python train.py --n_head=4 --n_kv_head=4 --vocab_size=976 --activation="swiglu" --qk_norm=true --attn_scale=0.125 --tie_embeddings=false --init_std_qkv=0.0256 --init_std_up=0.0256 --beta1=0.95 --beta2=0.95 --lr_head=0.0105 --schedule="wsd" --decay_shape="linear"
Each number is 50 + 12 x the weight over its row's rms, rounded and kept within 0 to 99. Layers, rows and columns count from 0. The size before them is the row's rms in percent of the matrix's.

# q: layer 4 attention query, 256x256, rms 0.155, rows 0-24, columns 128-191
# k: layer 4 attention key, 256x256, rms 0.144, rows 0-23, columns 128-191
q0 075:65 52 42 45 43 62 44 62 52 45 53 47 70 32 61 46 33 41 24 75 23 44 31 40 47 68 59 31 73 54 46 47 39 38 49 45 60 49 37 43 49 38 60 40 52 40 49 62 55 48 39 29 28 34 47 56 67 68 37 72 50 43 59 45
k0 081:55 41 62 53 33 49 40 48 63 43 43 48 45 61 28 67 58 44 42 59 35 42 42 37 42 36 52 60 40 62 36 51 32 44 59 70 52 40 43 42 48 64 43 48 54 26 63 67 43 48 33 53 46 49 51 53 50 56 61 61 31 61 40 37
q1 082:73 30 36 39 36 37 51 40 27 59 53 43 62 33 71 40 64 61 44 32 40 64 42 48 57 39 49 47 44 54 47 60 33 58 64 64 54 47 50 58 44 67 36 46 51 37 51 56 65 37 38 42 35 58 33 40 38 34 38 48 58 47 33 44
k1 085:31 68 54 45 59 16 43 50 39 65 65 54 43 43 39 51 49 31 37 55 53 55 43 65 68 42 47 77 44 51 44 39 37 58 33 45 81 31 46 21 47 36 84 55 65 52 56 63 44 60 38 48 52 35 68 62 51 51 87 53 40 42 51 68
q2 083:62 58 49 43 40 47 47 74 56 36 78 34 55 39 56 50 66 46 43 38 49 42 37 37 48 81 48 35 58 54 28 62 28 42 58 31 46 30 46 51 36 43 46 56 44 37 46 45 44 56 40 41 29 62 26 33 16 71 45 56 40 42 61 61
k2 083:61 67 55 43 47 50 41 38 34 42 64 58 49 43 56 39 39 41 46 64 58 54 48 65 24 32 35 36 42 48 50 40 44 57 39 45 42 61 70 47 51 63 53 41 52 53 46 33 72 52 65 50 39 68 64 68 33 50 31 33 53 37 49 33
q3 082:38 25 43 29 45 42 33 45 32 29 48 35 30 66 48 58 58 56 54 51 59 43 60 49 59 40 56 59 34 68 62 61 55 53 64 50 51 42 39 49 68 52 27 32 44 43 68 33 52 48 61 50 51 42 53 36 47 30 50 59 70 58 24 39
k3 080:42 48 40 74 55 46 69 75 55 46 52 48 40 30 74 34 46 37 38 36 74 46 44 51 41 54 43 46 66 35 34 60 38 60 63 46 41 42 37 83 43 35 37 55 37 33 46 41 52 36 70 72 67 63 39 49 65 54 51 41 56 50 54 61
q4 087:33 57 40 49 58 58 44 35 51 69 51 61 47 33 56 55 57 53 46 61 40 44 68 47 45 58 32 71 40 43 67 34 55 47 43 68 54 47 56 45 36 48 49 64 64 56 52 28 29 26 45 29 53 49 82 64 52 54 62 61 41 49 57 46
k4 081:56 58 41 26 38 55 36 30 65 75 45 35 58 56 58 35 51 65 60 50 51 52 53 28 49 33 75 60 49 49 63 42 71 54 39 46 64 55 53 38 77 56 41 36 68 63 46 68 44 68 20 53 43 44 44 40 66 43 64 60 58 48 65 55
q5 081:44 49 47 64 42 39 39 52 52 61 41 42 62 39 47 24 36 65 49 48 41 52 48 35 37 52 52 34 48 51 45 56 47 52 70 44 43 51 30 57 63 47 44 58 63 42 40 52 30 50 46 43 52 46 41 43 53 64 38 33 35 59 73 48
k5 075:67 50 32 41 62 55 60 58 41 59 29 44 78 60 56 51 56 54 66 53 48 48 47 44 37 58 48 56 67 54 60 41 44 39 45 43 45 47 47 47 57 48 47 52 50 39 47 74 73 49 56 42 33 61 66 63 65 58 29 58 55 46 35 64
q6 080:54 45 32 35 42 50 49 51 50 30 23 51 47 59 39 55 39 56 52 47 48 30 38 43 28 54 69 51 55 61 54 40 44 46 62 48 66 66 49 45 49 53 38 35 52 43 48 49 44 56 48 46 66 51 69 67 70 38 55 60 61 68 57 49
k6 081:64 36 37 53 48 50 74 52 56 41 37 53 68 53 63 30 42 60 71 47 38 68 50 45 68 27 44 78 49 44 66 56 47 59 45 44 53 49 53 35 40 54 80 30 58 54 71 41 38 68 15 49 56 40 52 90 56 38 45 59 57 57 45 31
q7 082:27 59 42 66 48 36 61 36 46 62 55 56 32 44 41 33 70 65 42 49 34 61 44 63 47 62 55 60 44 35 46 35 48 37 48 58 61 41 51 46 48 42 56 42 40 55 57 53 58 31 57 45 43 65 60 48 71 36 50 63 47 29 52 73
k7 076:62 69 34 31 50 43 42 41 49 59 66 41 41 84 46 55 41 68 62 63 40 64 45 45 52 44 67 61 35 55 72 43 66 60 45 62 49 62 28 42 44 49 59 58 64 44 62 47 54 77 38 59 46 48 59 55 52 67 51 50 51 53 61 53
q8 079:64 36 33 44 46 65 63 41 61 55 62 65 55 45 35 41 63 48 51 34 41 35 30 60 54 51 54 57 57 52 48 54 47 68 39 63 31 29 33 30 43 56 41 33 40 25 66 49 51 37 41 60 35 58 58 54 56 49 41 42 67 69 27 63
k8 074:58 33 41 63 66 56 47 46 54 53 53 24 36 63 73 42 62 55 59 39 51 35 29 23 50 67 54 48 62 52 39 41 29 40 60 56 82 36 42 55 39 44 36 46 51 48 46 44 46 40 26 57 56 30 36 51 52 38 38 58 51 67 59 47
q9 091:56 76 51 59 65 51 50 57 59 49 67 66 68 44 59 34 43 46 47 51 34 56 36 37 58 50 51 58 51 70 61 36 34 54 64 64 49 57 81 32 41 33 37 55 43 66 52 30 43 54 38 42 51 44 61 66 47 35 35 48 40 45 56 52
k9 077:41 68 40 63 42 43 56 56 57 42 20 71 60 59 34 61 44 47 44 57 66 63 34 30 49 54 71 65 29 52 40 68 47 61 38 33 48 53 50 58 86 44 44 42 58 44 43 66 50 64 56 49 41 29 49 42 65 52 60 57 50 41 60 33
q10 086:35 48 49 49 32 47 35 42 36 53 49 42 52 48 48 58 34 58 45 22 49 67 67 41 59 62 42 49 47 49 46 53 61 54 49 52 40 58 65 65 48 53 67 70 59 33 58 55 46 51 56 56 70 46 13 54 36 57 52 39 39 37 52 43
k10 075:47 62 49 24 46 44 47 51 46 34 44 49 61 51 36 57 49 21 54 52 38 57 59 73 37 54 57 28 62 52 52 52 43 62 40 43 48 45 50 66 57 48 53 79 43 53 29 61 49 60 60 45 20 63 61 36 24 42 57 49 60 38 48 65
q11 078:39 26 55 39 30 56 37 53 56 55 39 41 35 61 52 67 34 46 75 41 64 43 74 49 47 38 62 45 51 25 53 54 46 51 44 59 43 48 33 67 52 82 52 44 35 43 48 56 56 60 62 54 75 56 40 52 51 65 64 52 63 47 36 50
k11 084:63 40 76 38 53 33 78 50 75 58 27 58 34 41 62 35 56 66 36 33 31 42 57 65 49 54 39 57 47 59 54 51 43 32 46 71 45 54 40 58 37 55 62 56 49 43 48 64 45 49 46 37 42 40 50 44 53 22 45 59 29 57 31 59
q12 083:53 26 57 45 40 28 40 50 51 66 63 37 62 69 48 57 51 72 45 46 70 39 27 40 58 23 24 46 51 63 34 59 32 20 38 58 47 63 47 46 72 51 45 30 39 40 60 57 66 40 53 31 39 54 42 54 47 46 57 66 48 55 50 56
k12 086:45 49 73 39 60 33 62 37 50 39 56 78 47 58 60 55 60 56 61 78 41 60 82 55 61 52 68 51 37 47 61 57 51 57 64 60 59 29 36 47 38 28 51 54 57 43 35 60 55 57 60 49 39 56 32 55 37 45 53 49 60 54 56 47
q13 083:61 39 22 26 51 78 44 36 78 48 72 48 50 53 53 47 41 31 74 51 33 58 42 42 31 57 65 39 55 73 57 50 67 53 31 43 41 59 65 38 47 64 62 32 54 35 58 55 44 34 33 56 42 47 72 48 49 53 60 42 49 73 53 48
k13 085:63 53 57 54 43 47 54 54 50 50 63 25 43 38 50 32 55 71 56 27 60 58 61 42 27 45 46 41 34 54 46 51 52 52 35 52 70 45 59 68 39 39 53 36 50 56 52 33 25 52 33 63 45 26 40 59 65 39 90 54 31 51 47 59
q14 085:31 54 48 51 34 26 59 41 29 63 54 36 57 39 47 57 18 49 58 30 54 60 56 36 46 41 44 56 60 45 50 36 55 46 38 51 65 50 41 44 38 53 60 36 29 66 55 63 38 54 64 40 62 63 51 36 31 50 63 48 49 31 67 39
k14 080:60 40 30 36 31 33 37 61 62 58 53 59 62 47 49 47 52 49 58 37 45 47 58 35 38 27 50 45 47 40 40 71 50 58 51 38 42 46 34 25 31 38 42 64 38 58 39 44 46 49 50 37 35 50 39 26 35 61 47 37 41 63 53 65
q15 083:65 32 57 27 46 62 48 74 50 38 39 47 39 55 46 51 34 37 42 73 61 43 39 43 32 45 40 33 59 59 45 40 48 46 69 59 64 46 51 53 44 60 65 42 66 51 53 46 57 56 50 40 60 66 28 51 57 58 52 41 56 42 49 38
k15 089:69 35 60 41 54 54 48 36 69 63 36 57 51 49 74 59 67 51 66 58 49 62 65 53 58 53 60 56 50 39 69 41 48 54 59 69 40 52 39 49 37 42 63 30 49 66 60 66 37 54 43 68 37 32 45 45 50 48 56 57 57 47 44 33
q16 084:42 63 67 63 50 40 58 68 37 41 45 76 43 54 72 39 41 49 44 48 41 45 56 60 44 42 45 54 62 45 46 63 44 40 59 61 58 66 48 31 57 19 49 33 43 55 52 32 50 44 36 56 56 52 39 35 66 41 31 50 47 40 59 42
k16 087:48 52 38 44 25 55 63 53 56 26 54 60 75 58 36 41 55 50 57 57 46 48 34 53 51 51 77 55 48 35 45 39 73 71 33 69 45 53 50 51 51 43 61 67 45 38 39 59 51 48 57 23 74 43 74 62 51 41 59 59 74 63 63 37
q17 089:33 56 55 36 63 33 73 46 43 44 59 39 32 50 56 35 63 39 67 55 43 54 52 58 48 54 34 29 38 67 61 65 37 73 62 45 81 65 67 36 25 43 72 38 49 46 33 59 51 35 41 46 30 54 46 25 42 37 36 38 40 46 52 48
k17 089:50 45 45 38 46 61 35 64 41 36 27 42 46 69 42 36 56 43 59 46 30 49 52 48 71 32 57 38 37 50 47 40 49 43 40 61 47 41 34 45 64 35 74 44 64 52 44 51 39 48 61 55 50 67 54 65 52 75 55 50 53 35 36 44
q18 091:71 44 51 50 52 57 41 75 66 50 60 58 33 70 40 54 41 57 57 44 42 46 34 48 56 49 35 47 51 44 52 45 42 50 41 47 39 33 60 40 55 47 24 52 40 52 42 31 58 55 74 46 45 57 83 51 37 50 36 46 63 43 57 51
k18 091:69 51 46 70 25 44 52 38 48 51 54 47 39 47 33 56 45 54 50 55 50 39 62 51 29 52 53 60 29 48 49 41 34 49 48 57 45 54 49 76 48 44 60 51 44 55 57 54 34 62 53 65 40 58 33 39 37 49 51 39 52 40 57 34
q19 097:46 77 53 58 53 49 63 48 38 32 54 54 31 67 81 60 63 56 92 50 65 51 55 46 51 51 58 66 56 74 59 58 71 49 45 59 64 57 37 35 44 53 66 58 65 44 40 37 51 36 58 55 35 46 56 42 36 47 44 83 25 45 49 51
k19 088:47 69 40 50 54 49 37 49 39 44 51 53 49 49 38 42 39 36 55 44 38 51 50 62 36 38 42 46 50 20 63 32 51 69 47 37 56 25 60 56 56 51 62 49 53 45 44 67 37 32 65 39 46 79 54 34 48 43 33 33 51 40 44 48
q20 089:50 50 43 70 58 54 50 62 51 57 49 51 52 66 66 52 55 53 29 70 61 67 53 85 51 49 58 50 85 49 53 67 78 36 64 70 45 65 46 42 57 46 39 29 43 37 58 43 58 43 42 61 55 54 47 55 64 56 42 38 48 49 62 51
k20 092:48 57 38 60 30 52 54 66 53 41 35 42 68 78 45 50 58 54 47 66 77 54 46 52 40 39 49 53 14 27 45 38 42 66 49 20 52 33 45 41 49 40 58 46 48 69 52 49 74 66 62 45 62 50 59 68 52 42 50 54 70 39 43 60
q21 079:37 41 51 46 74 39 80 60 45 59 30 24 70 31 44 37 64 53 27 57 31 56 47 59 46 50 50 42 46 45 56 61 25 56 67 43 71 62 51 45 47 42 49 51 55 29 55 58 45 51 48 47 28 54 58 60 58 41 49 19 63 53 47 51
k21 093:40 64 40 47 54 61 68 48 43 58 72 57 48 56 41 50 49 52 56 47 29 51 50 49 51 45 46 42 49 53 65 53 65 46 45 44 66 58 57 39 39 34 61 75 26 40 49 53 63 52 64 55 57 74 74 54 54 74 41 39 29 51 65 52
q22 101:68 48 70 57 54 45 36 50 58 48 43 56 54 48 47 64 33 58 51 52 55 55 23 69 53 59 54 75 50 30 63 53 38 27 50 45 40 50 61 39 46 72 28 52 50 59 58 31 57 64 51 38 63 49 55 53 36 47 77 51 62 34 49 46
k22 099:47 70 41 48 51 51 59 52 29 64 42 42 50 33 67 37 47 38 67 59 26 45 52 29 53 59 45 48 67 66 51 47 62 45 38 66 42 40 31 57 37 29 41 60 68 31 49 54 42 41 40 69 46 65 49 56 72 76 55 73 44 70 58 48
q23 098:61 44 61 46 75 47 49 47 62 44 46 56 43 50 57 52 49 82 36 48 61 71 51 54 40 58 40 58 67 50 45 55 42 37 31 43 51 48 27 50 64 46 50 48 55 56 55 40 48 41 52 49 63 38 63 45 52 67 56 56 47 52 51 42
k23 098:35 40 48 28 48 39 61 54 39 49 43 75 36 36 43 50 56 66 38 45 24 41 47 60 49 61 58 54 60 67 25 62 55 56 42 70 29 44 66 62 53 39 43 37 53 43 42 48 63 45 62 52 57 42 46 33 54 47 47 48 44 58 40 39
q24 102:48 44 42 66 48 42 38 39 44 49 71 59 39 48 48 71 31 71 41 22 73 65 43 49 57 34 27 64 60 69 39 47 56 40 44 51 39 40 27 52 46 38 63 47 58 57 65 45 41 48 51 48 52 36 57 38 48 59 68 61 55 60 47 41